From a checkpoint of a small transformer trained on Wikipedia.
Size: 10 layers, width 128, 2 heads of 64, MLP 512 tanh GELU, vocabulary 2088, 2.25M parameters.
Architecture: rotary positions, no biases in attention or MLP, attention and MLP in parallel.
Training: a variant of Adam for these matrices, 9565 steps.
Each number is 128 + 24 x the weight over its row's rms, rounded and kept within 0 to 255. Layers, rows and columns count from 0. Numbers have three digits each. The size before them is the row's rms in percent of the matrix's.

# layer 6 MLP down (transposed), 512x128, rms 0.112, rows 316-341, columns 0-127
109:109107122108168162116132150076148136124108146092110132122086140171145100119099160110106181125202116125142117116139131094124090166109170104114124126098130147125127099170104140130169112097146112093135132125142084154125133141150107128127123119141128121164139125163165101123118103142133095170127125076136114113174137133157120111111111104119143103160111175091120142169141117157126108134105
101:098134135145106081153141136087168131156121095167098124096146142052161109130146105135149151129109120134136116110080118103145191123151106110169127121139094098142118095126163125130111106142131142096151148153081114138099099122118147122152098146130126147087113136116132150158126155195097121189124159135153129130132109125141108132122114143134128101126181093135105132129140155112145145133126
096:130172107148151169102107087102103107064142111132179121131136102149121109092112120146133157092121107100112114130124126177154146109116151129134090147138183110130124099119120115159157126154101139148161122136122089114143120162109133131108123088137089133142097153153154107144154174129117174152149144107120147148112095157105112128149109103160120116138106150079110137178147121085152130127117
106:142133127122186125142152148131111102130135155115113144160151127151160127112114156120109109130101125079114095121151173135087171147122103099086153092094114116171125163120149133141132152147123144138110145109153113125108093119125168149147149124106159138115109150142154099102144102114126131136141110138127103079124092097134069131136099149156141170137099117115102162155141134083064135171146
088:113130120124109129130158135178141144104143100122131123156087094113144090122129101146129107131160155138111141127158145102116151124149107126140127097075140101133151137146185123088079117120187076124111103152144195150109147095138101141137081113098131166129125112148127101114165087125142129134161138105149110124142129166139162106121150169141121123130096101155119137125130099162146083111112
122:096091145149117124106134156111119133135081100136128128176159149140099110155126133123095131146129096152120168126121133084127131098153117137129153098131119160157148113158107108147139146109114133112156131129149115102123127124145093137108131129164076133134131146127181112144139150110148110116117139158118113138143115136140093136113141167078165135099092151083097050109100137148173158158189
103:148138112122133134102136101119113119125122087109134130113156135186137126114125180132114130090109117113096168125168125121159163157120109088130106124110129171168141100133172124159129104139106119107129138162152109143120127134136160101110130184126102057146120108127129155149152119126138153129158128094135166093122127156081166124100082119088142162121095150114144141104128091134079148157128
099:160133112098137128161112128087139158085146163112092108118119112136133147156178136093103171168123093166123150137123112141140142157134121146160125145110144131125146121117114102135147126139181141101136135079110167078171161108105173148129147119141101132133142172100102097104134141123090139169075159131116150099125114114121131094090147163089124145130119159124100097124147126126115105105149
100:139098173109120160114176130150135144139177141124100150130158119142115128154152140165146119131137128129133115094118094158062104135170101117117101141139121101133158061139117150086119118171138143076105149137098140126139103106152142144181121110145127105095148137152141148141118133151118096140129172132139107136135175117142131111125125114132153098068087104120145107123124114104161088109104
106:138120134158124130125136104143119094164105134118115134136128141132130113170132102107103130108104116138075139142115111116166156114130141175146104153130115154127150117129135105131112173120126141116177105144106118156106185068100132117129147107105168115145134117098142155130139087183096157098128100111175179087114085130110114154133120107107116084116095131140131105110159169129143153164089
097:125137155133127138076120094109124102130150139182116104093097116124154135150124102098117147156129124138106122163153152200094153098159112129091164122111160088144131128124092150132099137110118114148087134123104136150118142120068099150163134116110127137142114143122136100098110201151108091124116149096121155122099164134154163144160121124151113108093171139115126117155127161127123125152132
099:121143098129125139147101124125144155131128138118147141106191133121115119151104140170119131125133123100121099138141110079147079123125106134109135146164140120103073143143123078165116135138147131082148136150119137160091110119090126132112120107073177170127161109108138162080102133111101155152139110135143176149162094110115081126128107133160166128137175103141135107140114177113150117113138
105:173109114128084120149170087111094121064139124096152137117092170137102145129144123138124136157173148128140136123137123136085086129121117152078131157114118160143165124107102132119153145153101135140122135136125139132119128105143110143135095118107195170147131077127109112116133144090152167110140131127160093141160132136056105135153132138124126117109121182133156109127113152117158107134099
088:103133169145146115081110142125106128131153107143141120136137151119129121127148111144124103148104148162104125103107116096123138089139117115111159127124102154110166144133069184134129145149116089131142103174140124107161128121122159117161113119084142097158160103125136096084144116135167128129140139095096146171114148085151166087139083072145115118126168152158154146116093142109097132150112
094:147101132110150128101103134121138146113164150162140150105082167114106064146162095103144121103096146141111127116181186168119149132069120161131143135139126096110131154126155135122109151132140139118091121096119123116112157100085150155108153143079139175075133140151134167156125158132155103122131130126121132106128150106080095106161160107128136115115144108131144125163119150108117113113138
099:139110136103102105122115125067113088125144191128130128118128123134100125133115125112127160126136149169095111108149090137118145121123160080114134169157137125144098151090084150154087146139156088146093136144165145143129135142149153158117168113160162142134103146087127081121153089151117116123119139184139128140143168074116144128149134130095139141105152090104120115134157129088111130121150
108:123153143120125134112127114130140112164147146152169181117149106104145096099135123153155109097087115133138139117079157143093184117115142108137104148075135166104127094108138062145110152148123105150087107101139110146093121146103179105146156154105188142141142143175104128124142112125136125117146103147125173153097144153122118126104118119115115139073111116099129132124099149155136127122134
092:121147127129122145134128112100119123068137096135136147079143166113094118100098111115133135109087161141105121175123126151155147169125178162157155122184113138161108140130107098174121156120141121120111105170120115125116138104118133104128188149129121147116117172139128132094121125156116108117168124154117111131162143131122150139090117098101096085107140094141144063135157135120099110092126
107:113137094118129110130088122145141105133124121161093091128167092127172127150144139097128111123129133118074106161171096152133150136088166110101175137098149119150149124108079096115120112145085115110132190102137135141118162093114129128149124092098169144135120134163122116125139077148127165091144099113113110166126162131164141126121133148114153139105114112191135156133120101148126122130145
104:168135173130174142142111170136171140152108185128144101159089119163124146121094141109121084164124153110120132129165091090115144136113124144124129123138147099114174137149115153111163143132123149110159129137116100079126104087109143135137141097129132141085145092121108131097080142109142131125148124112161085143126095127114125083118125134163136097159128155134086078123124108126171121142155
122:170084128104093124144137133118117147119132152073140080110108160124132154162079135079134135138125151116131145152145120103153138161117118103154149128128137109113115098104151133176138130139151166139137095108155108128161103128094118115145161110129153133126181115143158113159120143093101104120101122106143151104148151118110101149156143076152092097110091147150153131138062139126163115166135
084:083061187119112133104148120130171084113119122100099102127123125109112117182125148177102157115138141111139118121123146140114137153133131127101142114117146112153133147110157183130129117114123137113143135112103113116100130159162202131137136127135102147138121100110069113092170125127135102133136120162139121134128084131147202124143099132113130172114120151108131124109140147116083156141121
106:138122147180160129074158111155132141172101143136157130154127086174129123134143121126161072128110105126107123152174155147164139121159096104114167108137129119116114139134071098154156130113114100082101120168105131122096143146152101112123140087117147149147102136111128118109148098106116139131103127150128146124123092099099121126145142097184171135156110168141108146110126144105099112147153
112:151139116101116107115159122133164124140109158136179114136113121174078128164089108107070129149144129155110143129108128134145107153106125092172094144097143116157151107131134113134111143153078148140100117131131131158166183155141124094113169081132110100127103118108132097186131135121138116169118089114140144138124157163129100123146144133102110127128111125090084159115129131177131153131103
120:126114137114087118119115149156127130154143131100169105151142168101133172132127145132127173134159124144148158117101107109110103098104149118148086148140137123120096156078099156134134153133133124144117108135133111096136122087102119143158116092196137128105105126115124149167157124130127090171172108146163096146129130125119108127132086126150097107083100149121112139148155094120143186082165
105:139182138149100152160128162136096098096120078122133136130098092105126151105130134157115140137135132145149155092128134138115109129117114089122151099100108089082148101175128114139116113165115127123092170129110175158139162106113130134086123156173123092117121125139168118123143162136151126127113138142155108130135157139172073166115077108147152153169132104131131132139113094120087105121116
# layer 6 MLP up, 512x128, rms 0.121, rows 317-341, columns 0-127
092:122129077104151125182152124133168117107110116115097113116158148142108143159104152104084147105112135130134123121126096086123149149127141164132124129105150139123092124140105130177123115094095143120141138117107114109177122115092119120086148109113132150108138126108121133115125111071187107085106141189118171138101109131157173121145147148144152138148084147165134157148121091122159109093128
095:124143153144100127158138138097167133095094093099094145118145139158140104096120135125132136191172097118173159114101116104128123105116133107109143120112148156118124114087139132120094130139152139155139133116160140154141121095186107082128119111120134155098126149116141145117116155122150063124157135129162089096145121198131114100094170171117091125126142128148152120143133155128109156107117
100:095166137126134137100118155158111122152137119122116131152116107117134174097119129114142151109160110119179133115117138118122047165138098130127125115110169100127184117171132166114163147111140137132093152159104119157079120118115149126093136083157148120101127138156123093121122152128152118120180118109122122124154091124113103083075124112077125134164136108104160141131148094126128106139142
095:136133138121100139125138121097074110118109141129122098141137153173153107114103146072105137137093130168132140106118120123159166130090162110089193160171113138149137129103108133111146153105114121176122142098133117109137158103136161114157137115168167115122164146148122100134118150105144080123101153123132163157166087168141084141109123146081116126127139135117158142109152152105123149099130
112:143152096139110126125162166119128101086158147118099148114126116156183119177137130112120136149149098093183103102097130139135134154104127143147158121126136127118159111175130157113131114148135124115116105123107120090145127148133140130094143151150120144086167138139135118140098149155131099127095180171101132162108107172172123084087135129097108131172155095131119098148071147130148121121150
106:203113113085109152143166115122130165174179135113130131150131120162143141122137100133151136150104138127152111123123086100138111088181145112108129110146122098104109103144128110128087118182177112164114138140162113145115088113157133135131103120091121082104081160180144116144100148140137138117147113161144119124153115134103102143137154145135097101140120132111092124097095105133146138103129
093:143129159153092136102129166163142103107111106116114159114155063115134122148105087138115127129126149065110123119122128132109118090086142110104155109108156132156122141128131146132118142166107070129132100126132099134119107122103078119127092169129128145103097131153127133168124146131163085111182120131132148150118138158161147090160137152130150143121108080174160117171117151132138160154118
100:173144138113122121097100137101108126149143130140148136113089147129144100102133155100171111178133092124168121126127161123170088098141088138131110142116129149097129115079103186121153167108135119175163142139151118116097115138114163101122101144118102104140138164110131122108139103115124145078127140115162113135068097128139137158150120115147112131149162115152136109114177100113137174098153
103:162138145148119135119085155106156119122137135129125105160168103147136098156158156124116147106100092096159122132136120146121135107112145106159169118097134092130157124079131137128137140123074109137140118106155111100091127154189136147115097099138107148146135123143099146185156130138118150147129155179149139127075122128107119109098171123151112149117121102153092140146081130110104164168165
102:126124149125122133161125149119138114094074153099135165125130130146128141145117133129121153116117117118138149155122159117122115148110117164093175124098122118131137126153109143158103162153123101213129101158112111119113135095202066138119136110123132121103146104166073106144135137166117126078148104134146102152100096139113126157137176093128156153121115148167126115105116123118135144125086
100:131150160130107142124099086109132119133148126176121152167149070121135095141146119136163133122125137161145116115134144107160121147128153119170103113148121136153148114137145131104137152129124097163123123122128136143108157142161073149168124131101145113146133146126116150150129099093120088113105122150117107100125119127181151061083177137100146125133141095105089129198098081106106117149143
102:167112111132129112144119167150168167162138160113111109104138092097160159128140101121159110154045106103115072143119117100126139125128085165146104137115132139104172167139128142154152113141151096158129114162166111130152127112137130120089162127098105127157144164104114156169096100109113119141099098121095148144142091100153112098153137112129124102164129127139105113104131111130137121145137
089:157112127125115079141111146149151114131125129071102148092149128100137130167132140148139160136099105154145154156127115144128156133173104107102108148160180097157087118101136126147149143148128125123132131130088107136115144113117111136127108142153121160072185137135139154160149143151100103116152131126174080142140069118067107153119139143152162126107096110095135121118145126138131083111109
097:131127162107096099143159114111107142069081150106142129108181127135143104152147166112110149127146148157155153133120100119147110126180118125073116140104142158138109096107096151150104166096162158160153130134107130135156151138167120152154107102143109105180123130085122100092154077120099153109115160119161106161155104138145136102151109122112138129110129109112114118090105143137144146127139
100:138123108129126146124114143128141135112141161138154132096097156132151140123112162156156114136121103077119140143114140151076104124123125195134137095129175122137165116088109096085137157150131157130113160082122125165106144136162118113121130158138134085171149152117116100115154138129068090123094096131172105193113096114133137110162141121119096133131139109148159113100119130102165113137120
110:157126153114130129120134120139157144081186145157102132155115099122138107132123104087155166175072116143136097174100114154097112094135131077120113135151151138162119142170106120148098116156125136180149125120126063145106126134142136106144138150142111140094121122150171149138123118137128142139149118152113080114157138166143085148089103135145119129129112105147092114143123092152119137162158
097:119120080102131116143149132131078142143118126127146097120136141153147111189087151131124113147141101099120162095123134124116093101108091102122138125070165134126153135127108132123141106171104155160153134089105126153147139144121123094107129116093145113125169133111102093119159117148177090131105122124133084183087111097122175108180130148129120169133123131159107134160135133093139128151150
104:145071119129108085111111148102111120143157119096150132126113175126153133160111149120106186125160146093136129167122107102132137068161099140116130114103156113169108116162117127126137100124104145161114144137085097127116182128143127111137079168142134115119117155172142134121135129100114127108131150159156159094144117117144134141113146114158082093117146152093106117115172135144169119095152
103:132131117129115126139112140116141187119082081109121138113108150136204104114123109140161144100094109119098153146110124161112117083084139166130101107082135098148142122123142123158154106134129127129114140165134141110176146158144141141111164125139124129139146133117138117138120149108085105134171102155128139136142139146107104146163131103118090113172127075102144094122134118184156171093149
108:116105117098082157121136083089113158089128141128102127125139104149125185089086096123126134142085130129157158124117113107119138166161129072120125131096119135108092097121127121172163135135130147156127135097130090124154108106099115124152168100141135148145166170141165104149105168124111152130122136125100116122152154098101136131132151126111123147155098161159143093180092095142145136142145
095:079154084119138162127158159152142166110175124137073135158098123094127117122102107076115164097121120124138132169132095133133097128129130110124108097144124125125150109123118138160131116078171128138115133149162129136154143140139082164097105116155141100090148130134142149124120110138133126106081140126154092121154153151090143138084161130138129129131184115130165096097086159154129162116130
097:147139091084140144155102174091160125156105134149121138160119130129142136074143165109141136110095111136166124150120129137122122153161140143110128094152142101156140143169145168137117157126147113137166103110129141110111145110188121077119131146112143170128126170090115135118099155138144118141114154072144090123105068122140114123103131152148123147136060113137157143140112127143112094143162
106:119122136139092147142140096131097098147090134097098135160135140139161093139126150127143111152137102136135114132106138070141135172157171116124137110094172114119109083132111147108173121144093135111157121144106087136115153152104144128123158095116147136129122144151112088145128095122097124137144128180125155112164148116141104146156093123123095104135136153143144106099134100136151101102224
114:116124137113117158093126138117130110117151118128176130141165127110158166171120114133118130102106142126125128096098111109152144104181139155149158117111141108157144134139113181141093127115135148142097151112142134144132117111133121105093123103094129090129152130159131165139103130099143111086091159101162101138116100111095151116110165139048113132127189111145173135125112122124159195131118
106:103099125093149158118153139133131139130113155099112117122154178098115125138093100090122181117122133127108125176101132083112123128140137140098146133132125137131170106157140090140128165128138132115147108168144107080124117092165136152119156108174154099184105110115150132120136135147117123143118117187126149162149159160106124149101145162132129130159124093115071108101156110160140127083142